config.yaml
hidden_size: 320
vocab_size: 32000
rope_theta: 2960.0
attn_scale: 0.125
bias: "none"
init_std_o: 0.0
init_std_up: 0.0356
learning_rate: 0.000812
warmup_steps: 254
train_tokens: 285900000
max_steps: 6051
Each number is 128 + 24 x the weight over the matrix's rms, rounded and kept within 0 to 255. Layers, rows and columns count from 0. Numbers have three digits each.

# layer 2 MLP down (transposed), 1280x320, rms 0.03, rows 278-283, columns 160-319
103086125137115095132163102152118097125149131127141103136115108096105172133104119124133146098119112114163114099146120142150147119141165115156110114134135110149151127137122119165133125156132095129145099139113161132151136157125103138135147123142134137129102137143147107119136150138116141121161154137121129102135122101101129144159122148134112137114113126150117100142119134140102177166124157146142132106138118132114166146124141162127168138121105109111135115148075082135105118102124135
135081167131154181121095108106125148159084156111144106127076122143161128170134107151117098108125162096105128115108114129115143114183161127105124174120125119101071105168201118159116148089132123144197136094158149146185167095130086113153101130146142104109157078125084148080144143149146132122132141092099159100153187169125131139095137128156130145124163114135073140133126135164131168078159096117117118184132147124113177166111148153102135170143073184129122100125151093131108089127163136
132157104161134111132142119153124130133117114139108141138106128111115103106117080122147136105128130128139089109099089123156148130096109133116104143106118161117118164093140136157142144130147143106140109123176126157121113105121115159121117134121105131123130118124144118155095121121098100121125126116132126141142157144145125131150127125121122112120149128155121156117129125157144192142154135160147134167114127128142145090106126158107162116125143115153121128111114147123174147140140118
150103128145159160065143098063116132122079116091156136141148131111124120137128132126090149135148108140143137145147170103126166106145161140118151115092130095117149119112083146167139115120047119095177097137108092131104139134112132141146142116122168109135131117107139154120099103147140141137107109117159155155124103124073092143154118101145124152121115127113146180082111112092140159128129159077116093165121090128140114100133153130122138114196107121116107123133148109139127098100136124
114123145165119112108120064144107116104094158127125188100120145117156118143139143093111158139166149110161147134118120075140091148118127108160107128127116132139159125188149149107149079114147168090123134155092116110131137089117107112170125095142140094121120113166125135143093108173170150109129080134134127165116098077117106167158150136156121073118090123128147094202141091134123107227164149126088143110133119126129167108090121137122124093117120132173134070099143141127091083127126135
137135140122129056117147098079130146132111100138170126137178117101124121124113145108146092120108109120120100180107133138114132100118137142131135094147123086143137156133122133157160130106116126127134126123064142150128136158156165133146151167097136135126123129103149114144147144132136190103149129125117152128114126122100108140138119143119154106103138179152116137148190094115135151179120157128158124112110129174142142102102097113103138099096100155149135133143126132120095094123116108
# layer 2 MLP gate, 1280x320, rms 0.0346, rows 279-284, columns 160-319
120129141155157107135131168158125165191119160161128141126083141156124153173140101125125116151130151114090125152139102182135126171141142167157099127130129109092099149123134157119116088086112094148131150095100158116129138106060074157100103115132160126098146092108175135103101130134158115164167120085121180107147172109094133083138186108116087092154176132102104098128119113127158138101158132151069082167172075150158157091097141111115108159105128125164102106164152124093090138146110140
152159125108139095112122129171109121167084103119091131137118126112138089094112109114138113138123125147185120107093145145130147128102118114137108126132136123091114140107134103148131156125134146119136107130109116116129135091129125153128106160138105118106132121110129157181120124125114093104115123101119140110155126138164132127118111101108101134146159131118119138103156131126146124122150114129132137142150132112158116108132121152118111127112141114110123112127130137146133160115101159
116147147114132122177168135131097144139123092091145108138088133121113106139130152149153122127156142132097161105115096147137113155144116123173089130139132137121123117138103168119136139145127146130115194093135126155114129082120111086115121126100102133120148166134136136164143136113121123113102119149144158151156110143134105094146110132135060121127219155099133105105154139109065141080128125103168122129083096131124168153156140162121086124102116140111085158137142103141143131111119128
115092126071134098119111082181151140098120110095149107147155149157146159115140170143096081154124078111138118145103119151059142123125050079128089193085152139163194128102109125112134081141130101106139143142142059131101091106084136118153144151097141179121117148135134159163082109106073157129064096106137162132076096136167156152132099097163163115162147119131083156159089120079134101109099090158122112110116192162149105111071140140105163113148146074114131131134139148098180147145139113
135101123162110151125105143139123150157136072128120094103115156121116133147160101082125142104156124110121103129137132106102135110152112131128127143101171137144124133134166167136091106100137151145166149104148117102142128118161100128093112137127083129136147115121154125081106096151129113107105119130127112094160159116134083153091127144109137118125089085132113108124152119116126137138171130152110135142084135164120138144124158112114099147131107133135096116112102159094140131144156122
124152125133152131095147101149147143089145155133160158129147137140083162108112140116106123083122129135156150095143135132087130110132131116098152143138090107127116102147113120144135080125127172148118141113156093082129138130114098108162133125167078112128101105152134157143125099096113124144112050091144112137111102159106153101137083174167111165181133153195109067131145158102155126122137082129132137122126170142145077154150174127120133148155123119142137097105161114082164114144116150
# layer 2 MLP up, 1280x320, rms 0.0343, rows 279-283, columns 160-319
060117159124104118123121143143106147131125147095102165124078129165108123124104150137171134142109107147121165177115120118162122114132145143111090083075109163121120131126094140163123113104151135115159120087151124077131158098107158159090134177126136071139123097110181170145105141130094113069110129137180141154123111115121079139194166164121111123131088133179112106157099089132113086106163128136130137162108150122146171140125140114141109137098108132150121113163120174146106114086150140
127122139154169125129145114133097129110121146132109122133094115140129119127123119145159140093149113128131114111080081117135126105089138124122127131099109114121137146136131146134130149136126110111119093154135137128126142131130157115113158157171158156117093141120129103132119114119095120128092115148132148140134152125147110156126146100117136084164094135146159134140145119174149149133131153183124122162122091101154140108136131139128125121141118091124109122107102143118125133106125106
138154143110121127131145132115128100104094112116107136168144162121137130094098137133125127128120152101117111174129133115124111130108140132103149160085145128113115118149147105113149114096101156141159105132125151068109118140148149129155100116127086121120133143157149098118158106121094141120075137146132117098107082149144133134100108119052115071133129094134138127105112061150172105104129107105111132129112106136117125092111145140140146135205121143077146114154098143148138147135118157
096133177167109123117141102097130139158128183124104172138151162093125173136134085096067132123127167106132110129160106098136100138139105121169103073167121102117086119126124142150138110106122177107133155117085122087122153083119087106140109097131165086126114093125125118094133165183149130158134111138103108116158083110113178124135117093141110101117104142144183095148213127156129118144157172107109151099161125108124181123114145162176122144098122117156115085084141110153090128142097147
133155121107139111074158169093163156107107133174123156111121114139148132111127111231142090098090174123112133133079122149129106159160172139141146129118115128151115142119115150126135146176147148140103119149118144143140131125143136163117092132133162131145119143148157111129109103127164115111140115131131132126072089104125130130153153136119142158134098140116131152107110168163117131148127144093129120089134137137131085132197132095193157089091109115120113151160134062118183110125119123